Part of a small language model's weights.
Size: 16 layers, width 256, 2 heads of 128, MLP 1280 squared ReLU, vocabulary 8192.
Architecture: some layers without attention, gated attention.
Training: 524M tokens, 7787 steps.
Each number is 128 + 24 x the weight over its row's rms, rounded and kept within 0 to 255. Layers, rows and columns count from 0. Numbers have three digits each. The size before them is the row's rms in percent of the matrix's.

# layer 12 MLP down (transposed), 1280x256, rms 0.0693, rows 32-138, columns 64-127
099:089175119121167177143111110112096098127187093146108131123091128113143138107125167143145144137110156136110145120112084144148186165116114091148132120125132152128126150125100149143161135131132084
094:112107105116123130150085155100143125128097135141139185152129120138141146134133123137174126147117129097166145125130119139135125108098116119110155128123108101132131132127157087123121108158178127
097:148174106118163201136147106106161109133158129170147140122139139161148140112129120115094094145110117136104088111145096077121099135157114092147125133153101113110156137149121143092144147109117140
093:078114155127148139107120099101110071117102121128135107153116144124143104155160092101156135135128161078173139129120181129143119122147121181133132134110131169116128151104073150154149079135081155
122:140155137116127120117143142118150160114154139175101166139108096156119118116187101142116087119151132102147132109115133147146107181137112109109117115167183130156153119102125093144120148138104123
108:126138109136153105152114126143100093121130076094153094172105154134141125109126130129124098101122150116146132135159167127123160150135112142186138103135170150132133155086137149130118093191104138
110:131118141096135105127100194078143106117075123178111148130096166113153131132143131126098116129144142073137157104140145138140126083166062134110128115130106117098112167125129131146190142124092150
100:162138164149142052143140123133125093140117108168117128104095104134128150143127136137129169103128090129122161125125153124119153163090108171147154139106130156119084097110138089132137158132099123
106:092142143097125125114130173127147129154139124122143111170126131124116139107115082111117080116136147163164107160121106098137125123124135120154137086123156152137164157151166117133134120122113141
112:118106128113075118093177110141113132100129126088123109087128119134125091172072154137155158093129175101097074137124124086089159149159169138135137107118133127061122097108136144114096111101135130
099:155185106153128104118113153109142130112106180115139120137149114115191146134144124101121143109101097126121132127156132134122127094148139140146102111092147108139078105126107128160135163121205128
046:175158148106138126123115145103120106113116118135118119101142158119156107079112150144084108141143162097133118129113112170150107107131109113111106126120099195153099160147110127129120097084186115
099:124109083109132102118156098148165130125097160118127138166173110069178138139118155159163163157122157130087095162150130122139110101151152133131113159134098158139130118138152130111076159134137122
088:136161130112127148127110112168168134130113148151146119145110159118135124091139155080135069108124088136125110079161102088175086127131088152121126121140089119154118100111097118105113149128168119
103:142107148143128122134130133150115139118128144131106113107120138134119137123154109109129133099123111151113122141120113134112102114125154114082143125125124133080115091123131134114132108166155180
066:091176145147141104136092091130093171101085119141107091118102164115136149118120106139143111121133125127103160101128171139135112120187173117146153114136120102148101167087145143149102155099126139
085:112163109088099125139128165131125119100071125085096106160154125107156126141159084128140128103135126108142106142147131127175118148149111142095153123145111118161150126142124118095158101168129143
106:151103154110150136120113120091111143113129122106144141125157161102141102167108184132149090141104112122133157142139149081102170148107124136100093114110153114153151158130153163135082093164134125
106:085091131112164143113140118119155141138113140079162131118102130126092136134131153084136130107148126110137153100130149098151151094113121110134146153101134096156079134130134117173133116147091184
107:140099103100127131162127142135112103116104161136103112130089123119138157120142116161142113107122154077134117123132167158161150132117096122152148112135140097137120088146087137131157123096114154
110:106105145091122153157141132119097109102138105096151152122048145136118139132169142081121126143096119122120135107120178096141132128145095121130120102142130111143151093120134059140073113078128124
120:143118125099126135130129136140143083109117140169116095089116105163062120142161099095118161155095123133111159131101108122119090096088138091160073157133109120125141123118157125124107147113135127
119:123132144088136132134195107140104124128115109147126093100161101135108124109117118131086155115153129152119170112076104134130118148114115146186135160129124090133103103147121122128129111111147148
122:103132140133149141140089137110106160063143103118168124087107157138123079137113094140099105139118149110128112142151087102146140119145118147162136115111134146129099135114111119169141170105127130
101:074117158132172121106134120144119070128088116101125141095094139166184127177096124099115107115128144119157135106143098153140168107168094162109148120142148113125151144125125149149111127124123118
083:093087153147114151161094154098125124096145156170141106132141086131152147131132087124124110156125133144113113136118142105096101116121136117144120116122127137129135135122129124132163143135138138
107:178116121116121146169139115140112096123134101126159175131167133139112153119047168150123150132117139123144103127079132154145093119159125135110144083144116164137138140160153117168098136154124133
106:122103149187113132126128073153101099137121128127164125154123146157125119101115105151150122102181106105117117143167124124152123123124121151135146148115132122108119105136131082094124135119206126
106:141130137119114095157152092113112146130130132129115117109108126137117151119117142122154133114102128138179064167134119182138096127147139093155132085121165142099102149119141121126154132151105118
122:135134141143127139135138140135111129125102127117167127108150130112153133162138115120124120148158123116170123134119111147154138116050127146134127126120118152166096134124159132116086145158098103
102:121165113134113162116119101107149137138117126137149121157128112139144110121110154122176135146119130119159108136142118153134155154097138134195104131162139125169117140095118172155108161162154127
043:187121154111154121073091147131135084147108156118101157134136142140135112128198096113139085153118121094141148102141083115156098124123146146112130124147112145158137109136120159134171131110096129
101:114137119109137143124171097144116086152082155115146137150096130090059089131110178123107083151125115106116177193086112132158128152086123084083120139117137085160111136145115130136179097094138135
114:132152152202140086121120135139126112141103137147161120146152109097077153131137108153143130116174119120139143146093095127104140131125112173099124149121109138140156198139151139104063120146125130
105:155099138166149129148119100164090103102150136135136129141152111122147106139141144112098105102109128101191082132110139158104128146126125133159131118091127159114155143125097121140127168111154155
116:173149133124132053153112105114134099084095125114151097088132110115161115101119149109048125145142128145138163168148137131134141150179100139115128133135128172114132122135145129136137132193143108
094:170120096167109113162141123094095140106161145144086122131120119156122167120148187125153117124089140130151133099127140171160127140148146114176115121109129151160134105109086130095150175130129086
112:200131089132115128132145179151096075159154135124125155115136135106143174132138161144109130107109138107128107130136098093134120147167148146115118128149129127150109200139119140180183186105123109
113:133127165144150140134162111115132117129118086147130119127143120103174108145172151144111109153119116113125139148121108121156129089133106148092151114148097183125106139150104158107137133166109126
082:160139072107108111146061133124097124121118105108152154147157133143122114138114109124123116103119116141099126077122106106159156113081133140114134097177114144168152084131137116128072149111131105
103:113148094075119140142119128118135107078124131142126125127139155162108144141126170129098151088142095145115133121154126096114118143141141100113111142097124100108119096142170173124099142109115164
024:169108114167124118094128161146127128101125132105123123114129153111133132134142111135136126132125111122203102076140175171194099135119127122140124129126120116127120121130092132048129091104118135
090:106133160131111113148143108092124119133132140150103142164114123117142173131155157119095135137147173106091152139161123136131058103120136087093171120129138120143127085142138099146157129090120132
103:081100122154136134119124126135133082154170113147140136117109111119138097144164191146090141152138134143156127070104145178159145153153136177170120110087170095122104097149101154095079120132142117
040:134137140183078143162142158164119138099104126110093152160127110166125097113134144154148137139135175098141157117158137138157097156152106193088142121179089149131132144154141157110114095154135088
108:102129179109116085129146128146130136121181169117087152110094141114141143142114128088151093127118105101116141165128140126131121105131116157170126119125149148150153082108096161092113167120120119
108:090129128175141144145090131111168142126142140119122161150124106155122107148132118128146095122120145156136128140102078155143143095126101076142138082147113072117104119110119125181152114088124156
118:168137113137102135148111150129140129134141119153123135107141166142124152113115116129074126129126114126155174117129108094153160120146102098120152141131154155148108109154149186127127168167099083
095:151152122134124120074120117105105078154097126124140120108146125135164148184098118123131138167119116116148120133078125125107183131086112142129112167133132131089103133109157135135152117127103138
106:118125159113152115161146128095161131135166153092144140123139107130118152115103163127128192118118125125111143153109117118103098085082122094095114093172142106091107090125121123108120159110157111
096:145106147156144126159175095155112116129069111154124150119114136107171081109096132172126126121133161105140074119105105140128126147108103098118109161152152098118089177146119134123110147132132094
089:079104127141124139114102164138108120119138133150108140127123124175112119124164130131133148114103134136123078126117126127102115111099146119118159116102097133130152087117152122116132113153115111
102:126108123108171112117135114122102114130120138111166114117102192178126106124096140131125106095138137066104163078125115128181102118107104165068126159092129112125113126135139114174110153129090177
104:147092138138116104136116103149124142130129081148121166163143115150124134151132131126134150141168098111121132117140108167133156123134138106119095159132114106134145100151115114096122137155147107
097:148147151110125150167139149110094173121162120153119148132124141193133122116157134099104101107126095119170074101149135153156148126147151117124126096160114075134117105156121127102144112140067124
108:146135094129148123138117118098160063171142171132169105171091097141136130118114128109146161113146139110137137150094091108130115124154130100145131155159128098140148150114135132155167111131112135
028:114118143102123127111129102144129135122131127125083109083111133132186119177129136122127116134121113131136125126115195134131173128136155114172072121147092122123149174117070129141118128086125108
102:172133140141173133152106103160091128149140115112148144081109126104138161114147127124142114140175119138110127153128076168110104155132115103124138109100066125117153157160122130128135113107111109
110:146126139111106143166147183120158123111173116132122084120099115146127139145120127109145101154114170139155112083156154108162151116131125138113149127178087125117153130086162189142109143132097106
109:156146136119117109134105169108123119159058119150130113100146132095134139145081121119165126138093102151142157105104145115121120144155099132151124126089130137115098110095133106180140173117131143
117:158141104087100093118113128104120090131157111110103105156137112084221158156148111126109098167172135147180103097177102121125112109122098145104109122108055089144113124149159100103117096155118144
123:148103131103141155106142163159143105108135143162099151145133149153143133127070121119123127074121131135175133103139114160114125138146103155137172106151159165168084138101106122149166137157144140
095:099141119124096132132080108129112122115083122127128117145141134136137129128124082157107175136104107140108101112114169091173153105135131147121155106121108148119148155097106075153115101153119109
016:127182127084110127155067132127131162127133199106155111064127114126126161126124171104126127143124132139225137094127145119166126127123134091129112125129109062136091177130102126131126128124124125
104:134131151141148125122194140111106117151168108133139143154125138156101145118111129168157119139126128127126095099086163121106112131096151151110126127140100168140141117110109121170115113131100136
112:095137165099155156154131087165156116114127100156178099114149143126093198167130123140106092094128137139102119128123114139183122126183128110130121113185152124141118119134131155119102122142135133
027:136140109131126141118084171121138063144138160123131107141134105100147135116134089121105123132122141130144141129125146145146143149134140157132130099088114105135145096120106124135115158149143136
100:100180133167139143121108143128128113159114144162130119111082148128130140135124136151145100131140148161097131146107136121127129111139106144119134151103117118094095097108092119123127128167125119
105:113124121093129176169125140125129112124161156175174131136128131106121113162091121157107158121130148122179130147093127129097173114124153111157159116183117151144095125084140122106089174176098074
092:157098115099094117152127149135088174128123110153149126100089119169142127114108149131150104124094136127112136131159115124170130086092098103154096118133094147122154154164117141142112095147187142
124:114114189106070141109109133154173136166131139141100122155086134130131143173123127093128142104145129117109109120127168129102157107064135147145072162140129122086115106104138138155147144156092130
125:123103201093115125129111131126116100124110137162164118106138123087110134123085104142072056148138141153095129126115132149105103105133139177140132160127148109112105142095144123170099128147128125
104:176133132164173119144136117097154125135168134190157141152186113127162148135099141133122154140143180129123130133157116153135075121157118115105124102152113136079127173178123092148120101152057149
118:166131140120109086107160108139125126137132143110114095152127127138165134145101094197111135137147113148122109123136101095144120144175126127136122111090079106113150129116121136125165118133153121
098:169108097128136117096179171144112084109155105094096152112154107107083187138118148126107141141135112136137184081160149096094103127150131139124114140147109116172125111109113098124107176134123116
104:146109135122144120171115115127123126098132148127128162168140125157127135128165157140104111153120103080139136114125134156146107082084116054123130118117124098113148118086154140134122100151161142
095:100111118108101132152139120126130139114066139114123090125135101131150138100164173139141124143135121125136138130136133105135112113104117084131077117132123119164110141143141143146141107147176151
102:147115177131099116167114128137174131149160150119109154154119126123172142094154162118131095098113120099124154144127117074120130142103112103132154155133171131114110090132124124142175126127165112
106:118124131116126134115115107125100124153100098124150108128104118135102129091111140102111136147097113171122133111113163101153105151164110141142165165135119107165108116115101154089090132101128108
117:101126140104080116129151108100101101093092121122130126121143137149123065130102148124123109116160124162141107134096110180170100139146139152175147148137100113164120122107080088128139137107117140
106:137123186086113103156161150185104137123123095128138138135102096119153081143133125147106119136123110146131094109111113149146132118140105151102121104135159115133091108170155137143122133118151144
125:064147086111142132118166105141104166113104136103137140101135148108109146103124126135101132121138113122130134121118132122089143130117192140119116174098181186181082089136106116125117160107067118
087:108109132145094135174113131141139118096140120127143120114128167126129102153106103111145122129108101126162056147100103125106150133124152095144154114161158097104172135143144144134126133130146123
132:102110099111120078157135105155157134073106140124153118127145127085084129142078166110138137135135134121152128132151099080127122130119106176099144152141156096100128160107139145121100125144082131
095:066125109119132101130140131097117162108114120144145127107108134141108127143110089130160187099143163137109081144135123111145155133188116164138137135128130110124108135133097138161140117134138140
108:115178147110098126123117110129108161104158109161140122105110124099117092133099176142117111111117168062116146104120113163137141146145123118102171084166125120131158146112132145110129089152147128
108:081130118107109098109138095184121130146108127117098097115120092136146111170168140100135175133130131113154148148160115118134100127117138116099097119096152116129141125123160154139161115114134151
047:114167108148142143105138131091118136095135146103116151140085119081148127146136153134160116134094118136184127100150113130141116142151098127124164130159121173127112126142169164131121128116161143
101:146142151132138130161141133108157120143142131156121148158130123119134101118098129141165145095104145122186143099134132132149170166077142121126154093192106134102113117204114173088099147133163098
082:162114127162133143128151115136162117160088096140109095073137092154167126118160150140150183121154127115152135113119118105127107166148096131137150155080154104094145128087117144124095135089139153
096:130128107127166151149127151165136107115095135172127140145137122086111103143086055134133116103126145131126146137120102149093141142110128109151104177108131096136168192175109129129115130148132096
101:115110140147136141114146125111137137134081149118127139167110169159141156148127163123101102140091122112142116123127130077152128114111172148137135158126116147148103143124143131115125184074123160
097:150127139111173132149122135158118124161116132116127158135142088087158114142113174113119125078081121137146173132111109098143127145117092134112155140129130143075139144128141128110102142087133127
085:086170146138140081128134134120155107094114104138138154150132145132131129110129143120127126131092151168100115144166098146152130135164128093143133104139128098146125076139140118117127090124129180
097:128100103141126117141138118132129115164075124115163168155120133123145157117127137136172120166134147116117132157146098123125151124130109183153137078135124122092130129131118133107160145134147144
110:140097152087141100153105145123152083130142140149104138131155125102159126127106143116114127140145146128123126137092110128127138106126144144128127151220150051138176147124122095123116130094157095
035:097111095114131127114134150142071151140185086121084123109153116155147137137092182178131155092106118116139137085098109118097145117145112128140083117127125171166101087135126090113155131174095123
088:135139092159128136102143139133126147109079132164132142180127132101112127163126134123149148130154131097081123163114141075142143118149130181073122118145146111092106135136100135172107135117097126
113:106125135160134140123116107169132100091116135141168138127165133104093080120155100117130131132134154112161162133090113119112093109124118117153112108146118157128145131155154111132111129105115160
090:083147118164132167151141134116139158136139135123135131146120090130108117113117141137125091149102110151106104146129144146132110154127166111108134080129146117137143166144176127145152141129141126
117:133095100116113136074172143090109142110098129135157173130140149140137084114106116112130076114134119123121172104106150075163152113114142137124087139043122139130108159138111135099129147172133124
079:121159132152110105097157160141086131137078126126166163142113143170097090084151153118134071122107111098092126122075104088145136148138120159147122123080129120135109159097103153158108098125107162
100:123109169134167138132121148137162128124135143115094136169161126163151120114118130120118133156131122130131100102132110124160134124109145100151124134148089154130162102144121133146134093181111158
093:154167126166126150085127116102111113136093106127153145120174162110141123107118153130143112145065145132153140100101069191124095167145154151141181122121145137138124129111143130133127142122131132
089:121146127119145139138139145155099107134087112125119147125137139134142142123150133086113094124116112097129115120142121147152110151149121111097157129145111134145134101145113143137120089139118138
091:128166131125117138080125132138122136100068142126162132128083127121145106096128147120143122135114142112129163135123116128156131137114112125160150124138125105139108164102102112133129117117118092
107:137091127108114127112102142177135112106120120118139138101117138109128085133103133154100171103140133122121129163130126140097111119117148151162140134163106139171118121107129138106121142092126138
# layer 12 MLP up, 1280x256, rms 0.0713, rows 33-139, columns 64-127
095:148099145116136080146106097167113141164102118156161115146173149137143138132146105138153107172130131140137134132164084101121127085150108168123132129149065116147097130171114167139151119174157143
095:120157126145143115132111141137146102120111154120119091120130130119142140100133100109116120098112110125135094083128111120159102108091129129161156131154135141142147134142173111064138137149114103
091:136132141110083120132156128153089132165135110145119100134145151117127102105160125137119146136116120125144094080143160144135149109137127137112134084106122173094135151138150153117180166098132108
125:130106098143115194158109135119130108136122148133122108144135142162131161117111092145092128121090134122148150110070144123098104085123133141098154131147075148097157089098135132156120169135110094
107:121130125125118121106112098122110091120108127113124068159116128186139160089101104154159148131082151132126105132123116095105157103152127126140188101153110109111135091105122143093128123143125142
107:120100115116147150150128126103123167149138101100152111113100122114143071128155113174114162079117111132125125130158153083113127088089128131103154119124107132120151131166103142147109130142101175
100:098121090101149102156098124132139094040177127153167085121123097161177147105182093126098143124100133142109180107112106088125142146123148127101117124153137132130118108121177131135099102125162127
103:133135096169114131108146107186108172123125112158116161129169147130184115092133099153123141136133135133094117125125144160127129097074110112151122137133156127140126136137119163132133113094127090
109:124164136137139133106118115157108131139164123117142107138144111126129134089129049133162138146128158105104075089147129145143135127097101068110114113138154134123110137149159131112147140146089092
097:128135121149116133114096099136129170097108157131078096151118147134104132105110107151147118079146139137153110062113122088126118093149108113110185104090149125112151128128116112136152091099134118
041:082090103155152127164127110145129184122133168147149096128163116147141103094161130134140141095114107136090109122133137145119146123094107143118133114100117174117117098120129150138137126132146147
099:125149122139090134166147101125121128128104106130100126144160115163133115120153126084124157106112112168117106105124129149162111145113125162129152090137128119117155102155126114149121106154116066
096:146141210165124125127090143132107124121147163145192126124112140150163126080106142103142105135113155130132127120147141151133102111159126088153142097129108116134124112116123140118113169140122093
094:101156086100133170138111113151126125151121131133147121180145160140115107120141106134102154112117131156136120113098107142094114135051146117125178116121122137098122132120130165087144151185162126
071:117159112151109083152112107137127087099114141151123095177123115163134118111155126098146131122118121164121106133078172142143094131106114133089118141151147103138116138129145109085135128133114121
085:135105119141105139158185149161101164111138142155121095137131104124129123139189145174137135134171110112145135063126184130118085109131077114114153104137105161129118142118153162110117122101099144
104:141096123094113145162120112112144183100147162142117054098145110096107142125126110177150102127138095147110111120116107121109157092125135091122142149114116138136127126112153119138101141146161159
106:101132116113134120124150143105144175102170143165120100129140164088123149155154121127150130125147131146125132098166123091145090144128129125087129147110152121106143130139132110154125162157126089
110:136115126135120125166148139144126132136116170133136101129147120157138117109122103181114117107121141190118108095171142077142091056141086129114148114165116109126082129081123168100136122082117167
110:146126163135116080174149133143143111118149127127123110096120125163116111091142134121105177110125119143082154075103118110099128134124115132141124159166131168164127061151149131101151149145135097
126:132135106123108135157086124139066137135138134150136135082125104119089116102104147104144184063099139140107157083102102091124131126135136087113126147096089133103112114105159118161139139079126102
123:116155088109124115135156142111096167121082146176149084103123053161154082110131096133142160104104128124118118122124126144110133100096103126103151139144138133086105060173157136133112119123138108
117:156100117153139129138130094095117108115151115094156108083170096171185155124111105101150091110111129143159135138130133159138161104090107107086134094145129112149137139122100132153120174077114145
105:102099136132129126101113088151110131137150156120087166115125147166170128068107087147140067118150115148133134145138163153104138129135106106094138065131115167150139129128142089088097134117106104
089:183141121120115127142107120098088173163102144188105103142141148132171138102142131134108117127140134120141097146157164132178135107134132179063130124100113131094127138122100139139139139171099085
106:123146103120192094173117138127107177171127173134152137104110141159109105149102097114155134093097123141127106119120098164122157115146158140115133142100146187148126123121121137137118135157133129
105:141106154166132114125105148146167165123127133146117115129148139171134100148123073129153114135160098093155138143150169161139150120144128152118179147115176149132124099143160153100143102119115136
101:162168155168157151154131114106150157166134160153122082133163103151130137079136133131134083132108146148098129125115123155132124135134128077134149072128095137116147141150134132121153084107094106
123:110120107122118182145138120138053148090142119129145178131157125111156138112139101165151121131078099136125114095129155123110104140145140122123174166098140136143107110133102125137178159148141143
100:141143142100138136119145123138105115151079132162145095156107129161133127125167117115158120119139113097146071151123150159122155125101105138107122137149127186154126127111093158129140086145122123
039:116115111161135112135102118117111132131127177147117120121160130175142103139203100134115090078096137130131096061169140118131127102111147102084140120113124114101136076145145148097125136139158116
097:151168171120115136155159160155123125164176132155112127142121177121147142111142134110152118148091159163132128086107112109113099086122057148130189145117079132114144121147142145132121118106129120
115:104141142147136126115092091113121140093156106093136167134111145122121120115130127139156147130119125124115136116092145142075081088108102134154154133124119127147113112138131132156096143126103124
109:111144108134123119143107124181105093133075170160100116133132105139114115125109111141133106116128129136122093156105133093086156154117132152152152099128162160150148176103131146109160124168126124
122:170131126111135134135073100146119116132138137094160076094119102120128127099140131144124156123096117121112114153142125139096096140145120103119114098134124121141147099139182122106154152161128135
094:075104114128147135153088166141125191100116155098150117107117128133140096125150105125139127104117090156094136131140158114101095150129093099107153129119129158105114173141121104091133127127140101
110:133149101140107150130171107159090136063148116113125167158129107142105134126156135137157108108114139122116122137124129098137080134095140143133122133119150160118107101118139152124153138111131108
118:149121125163121096145103132127118143147142171118117132112134136127181135088145120177101129115106141118097148158161152150112119132135097117092156098172136128106150087127164144135139118142162145
087:144134175146131112113152135147122103129123126137110120156099126119128134085115133200137167163131151133144133141137102124106114127150082149150138162094137147082130176161125156141145150135155176
099:095125144126121101190094141091158152158124125162133081111117129120160115111146063153151128091162129164124124118169101120123147146134130112085157134106107126114157070144162137118142156159172103
039:108142140150114144140072127141098147098114140117133111135183138175128144065148083142122115102095120115078110121112119152118143106076114136123140113110144143108115139142160137124142120145141114
094:149140139149125152083114141136120137137138177155158146145186116115137121104142100147119098139141167173103145122116150101143149120117146118119160061134142138167158128124184118121126126102174156
105:116115127131122146133098112119146089135133154120095115178132137206114122141143138157150152059088115154099125104092134143115121113121155138146107147124127099161112128120125197107110111156148098
035:125113126151137143122127145150111110117116144120151142140156094212138080096151104145153154096136093135098091095141144148073119133093106099091160123143112129109129122150136146120129140133154104
109:075131132121122117125164148121131143107154125155116113126108076162129100121135086144126143104136138186113119099074121096119162147103112070128133139117138107118102097082108122152103131097102136
108:132158152185164146151092152120101162094143148154154120105119100131100103137174097144116105110135142105124100114134079142111114145117133110127093085145102102122105119111115126129109102112171109
128:090140162163087146150122118144144161149141134182089126101170158145106126124124117155120106136129081137118143170124145122119148108097148116120150137101142143109107118142144134144156139153111100
095:105106118103094144116106128143184126129158111138141129052144123103175140145134095158109154140138075129138076122117106116136140108096108112127097128129099124086144102120142159121140144152106148
104:084160169112110122144094153107126155141156122124127124114104117123138141127151108139134162122137145108117122117128139152125109129116139138094136107112158111128146097159132137119163144163120137
095:165133114130097097121110116146125182112110132143126100091111131109100090110108107169161125105143105125070095114115120088059111074128126138103144135109154111134083134141106109099100132110155158
084:144136130132147135124106113129163133169128147135134103128096120147132182104141110136128095094134160124074110127154124209129108101121115117108116170099120123101112166135127194090090140142109137
098:094147127144132091186117127148148082130118123108119106113124122120131095129152081143118104102072154120108165161156144119137132120095136145088119078149146105138133108126198121102145164147163122
106:123118133099098158115087112083104165114164139146164153108172158125141121123116111123163138135170137128129138088108136150107099105088140088120149109166194131099138126105180114116127122131145131
095:146060120112128124160135128116177101132124134092128130147177124104128156110121084114110092149094092144087143097125112095113123086132129144151113156144126171124142134107080164130112170119133151
110:134138157165147121139166141102133156147121124144140103106133091132128125117119145156169111144138138129122154165160162100125175098134146118144128113152123133146152115129134081130130123141131130
033:122101141138121128182111162160123148136115125137111122131152130140137095065119115142152121111120102115131119134133133129111145065091133109117180113063137150084134108138134152098138117124142111
105:115130158115139123143141174135115128117139117135130134154197140178124127161153124153155088093142116133073120153162163147052148163068128114100108129078132159127083093101123103142108155092097114
108:112128128145144086177133142136119172134144124138157109141131124158109104131155126112148164108098147137092153149105122138119134111122136112158106119142080121163156087138122137133116166131151087
108:140087127110106158139106137139139121150171143117149117131114128142101100091163107081153118111105092134110142159081145133122151140128126101111125134115150120098117127129099140149128117120123110
119:072128124131073129130118146152120179129144099139099141155159105137125122070141130092092138119138117103116123153117116127111163092081118142109124097126127140132114100150120126102117113109106105
128:092122122162153120135167137128154103101149132129124121138134094129112117134119115143128092066155093115121121118143083126164091135099099115130152125136071142130129163127142112132122125122148122
094:136106163148124152131146144142139103147143102099173159092152119122122141130121145164092081168129123093131147105121167144122101133129115120117144113098149139154125085134137164125115179089179139
027:126125098126108126128127159187112184128132131126122106130129129133127125088140096139134132093075114130105129114127131128123125123081090111092127129134127129126057125130146128103123129128153148
102:164079111166170143113116113108157144116088143078149146128179123156139126133118105176095121123132150118057077125120099152139140129131096135088131097145081102112134153154146171139112098168095145
113:118119141143142168132133146139115092137146173122124101108145126130114109117115099116119105107126075160118148085101109116138111121131104088113117150141163140135151128149118138082145154136122164
031:127123130139111130198091133131091146143136121154155109122151117177131118042198102149133142091114128110082122123119144159078141117078126141112156115097136119121123143125149111114144135169134116
102:099084124133124144117107110171099102153136162101117113119186151106124113134153128131102117091170156133130142133169176124138122129128141145064115114128126143095107136135119092131095174147129118
108:131113126106180170123152177179076119114115113116156120123152097154167150132111139121156143133154129132140116144135164138126115144107106076134131128146151163118098083126139153173156112131144164
093:144129119118115123167125133084116117128127097158111137119112087148118115114126119104153125146053119129123130120162128146117133087103145078114112116173100145134104148168126158114135089153157127
133:113076095137152112144134162162101146077168154102118130124153153199122123136116136130159145088126127146106144128112137135087110149080096120148142104131118124135106096186138183136148135108140083
127:122091155126112160179158117145125090095158130168118115137146144119123142078161080085106114111116124133118142074102134157135116127128124157142119086123111125153121162109104127144098133147152135
105:126171104160130130142133099117137161134108113153111167079114107162111149099163086118125110106108161097115127147146137177083160113129123161100110128139130114138127137149137141099113143108134082
120:131095154112114138137141112113111154113116117140144178109139126111158153098109108162122180111140094126141085130140143114120143091114116121135110094088139133150122096192100108098131161103121144
098:149134107158138122157130122167123156127150120126095158090139121143130098116123063090125149115130137129118173108098140161102149096125098125150145134143156170101122116149126095093111132145103117
107:120120137115158168186086181119120125129101126118133140157108159145112144133185153117114118121127109109159125113121137119127117055104162086108177133130142122138183122126152099131117144132129165
096:113151104131149136170076112132104122180113100112098147085134111143137114131144106108104115117144095141151143081128150129130117072109087104107117102144121149152163085121151138141102151098101121
098:115107168175104094142126109155137147127137113138116127147117123105161149090143115137145123124116114143074129105136167122126108146127123141111153131095125133082124112133184134123181121129177082
105:133118131131133140168114104155118114155163141131101149111161133170098080159131142168145105133158152137085133149107124148115134140055120117092128126127142103132057117118128115109173132092096129
122:114137118109078128099119100112098125155156134153125091121142134193102123110122115158135134131136146180111148117136157140138168141088099122138153132166119111142146103107093105138146131096142148
112:097144134158104136147092132154141100134141098125110105114119165175156092141161124168097127104129183134128120132169115133127096127128146118112118090175136134126145124133113128130169168082090149
127:149095110114125154177110070133133141138064093127111155124150077174122100145127110158094156126103097119082079128124128105086122125108126107123081114105162120144084120112126136135104114113160140
088:196175137104166118156111105114131110184105154161130115140142139141168143116115171081124106137125091097085131113128169151131107097119110137118107156153114109098111171144087134111104106153103123
132:125103148152122123137129100115085142081162131116111146148132114165166161126122095142124168072142129133157129112147152167131139128091102139111148135128143080144089140146128120110128107125103105
096:089111120088135098146112123118117137148137131107118053076132131161106127137126084155163137099146147148087103133122105122119130130141119136167142159102123079123165111144137094141127102131164122
109:101104106139113128118165116141084150103151075139093126096140078148171142079120089127131139108147126128133086106111125168096101147070109093149166124171119160096108110118159148114121133134114152
112:134177103107122163144138115117104164153097126121152141120199111134124109156139134111148110109120158132126142134116117105112060091145086124083099128130141153152141072121122130111126117102083113
043:098121154144117143188129134149116161131126175132093144107162134148123075109175146111095139066131132138085130122098136134136135097111101144115149106112139136122103115121123123155124144145120131
100:134127124140104129130110118135120111153134127148106084102116092144116098101135100145147145133150105122137087037158156132112106101087141126102160135113104128116081173126146191112109145177159139
082:153122095094126166143135111099127134108137139128129118122146143164151136095144117164115117090119118162124155060111127100114140122148119153160134150131125104162148085127131105110132155116146093
095:132137120149118120115137149142092165101114112154132153117125124169100136148137131124155115140159139140138123078148169131105139103158155113131148127116168135145141114094104141125081127123181096
110:108149097115123117134114133115093097121124145118125106143137165155124147138136148153089138120074109122110130105126098081130103133081129082135123107106135085148130138111123159122075114143143144
092:142071110131091149131146117129127146132177138131140138131159129104120120135147154098100182099129112103125102135136133131100148110072131123123123105114126109097100132135118120172128120107136120
097:139116143148139139147149155141113109184102138148092143100162150089112119130137108161095132137133141124130153137116158150141112052118083146132097136106136162136139135160115151074121134117099114
096:169154165111136104139080103171115140069153145085130097113162137135118137106114135157146134107157147115174137104141118155142132094116086120091130155125093170093161115128146162091097129087161093
109:136080125153136104142161147101141130145114118132110105104134102130127167077115120136138166093100126115135114096134150154113171122110116118123163138105131129135081128138129122149159107119139081
039:123095139129137129196134177160116149130126131144134114112120137186150106067142102126166113103149151122144097126107137144081175124089130117098148104145165156139145101119178118124154127123158110
089:126120112090145143151112140178090159148101157136166115180132135111173152127149120131160123115129143116144112080127125115122093097109112114090153116119115128145160146216154121133126078151143106
112:151158148151107153113119146124079116112112114093125109117159160136140086095112081123148146093120131117093098107131153150097154129081122165143111127147096068120133105151152140075131110150178163
087:136115127137133146142179140125095104129117099113102112158131133160136142144168122163141155131114129117114117164120133113119130140094115141136102149107117148111108094113123167086113113090145128
122:109072145125126119169102130173083152082190148171120118129126141106148127094152069079167096120128120159131109119111133129143153089143112095113126143127168120143136089120096164151109143162112102
076:157139099164102109145124086139123139094127139101125135103147127154122132095128117097127134114107119112156131081158119122093109094099134125104112134147132141153110081137133167105147153113101109
096:131119152139118083141073154163066138075165138119105115104128141152111191120178089128176119123079096103108093109146135085102119137124146130130142085156085118128131086121111107140103129124152160
097:145157166157115088117100138137125158075134130125093155156140132109135113117137132104094129118147120126147154117114112185150097086142104162115128156134122138147106127151143124094110129123087125
095:108135148134154131177130079161146169133154114159115096157128100165108060141201112121111102109152118131134134132107107122142082106135096119146097157138102165166125138109076165102090112116147132
100:135109150165117189117109116128116160154113166101137150130109170112136103093124113097151134105131164128126114111174142154131114085122114082115154174134132088148141117109153151139120095088134097
106:135168082109139116134148172147114147109156140121177108131123123129143100122127129118137115075161084137080118104131145171137110111117155121136112130118098110113122117133112116077160132117121109
102:130137138159109109144164108125119155138141143148106134148126085120167107092113107180124133083127093158090141107131111107123155159109185131148110114129157107123130147120121090111166130126149129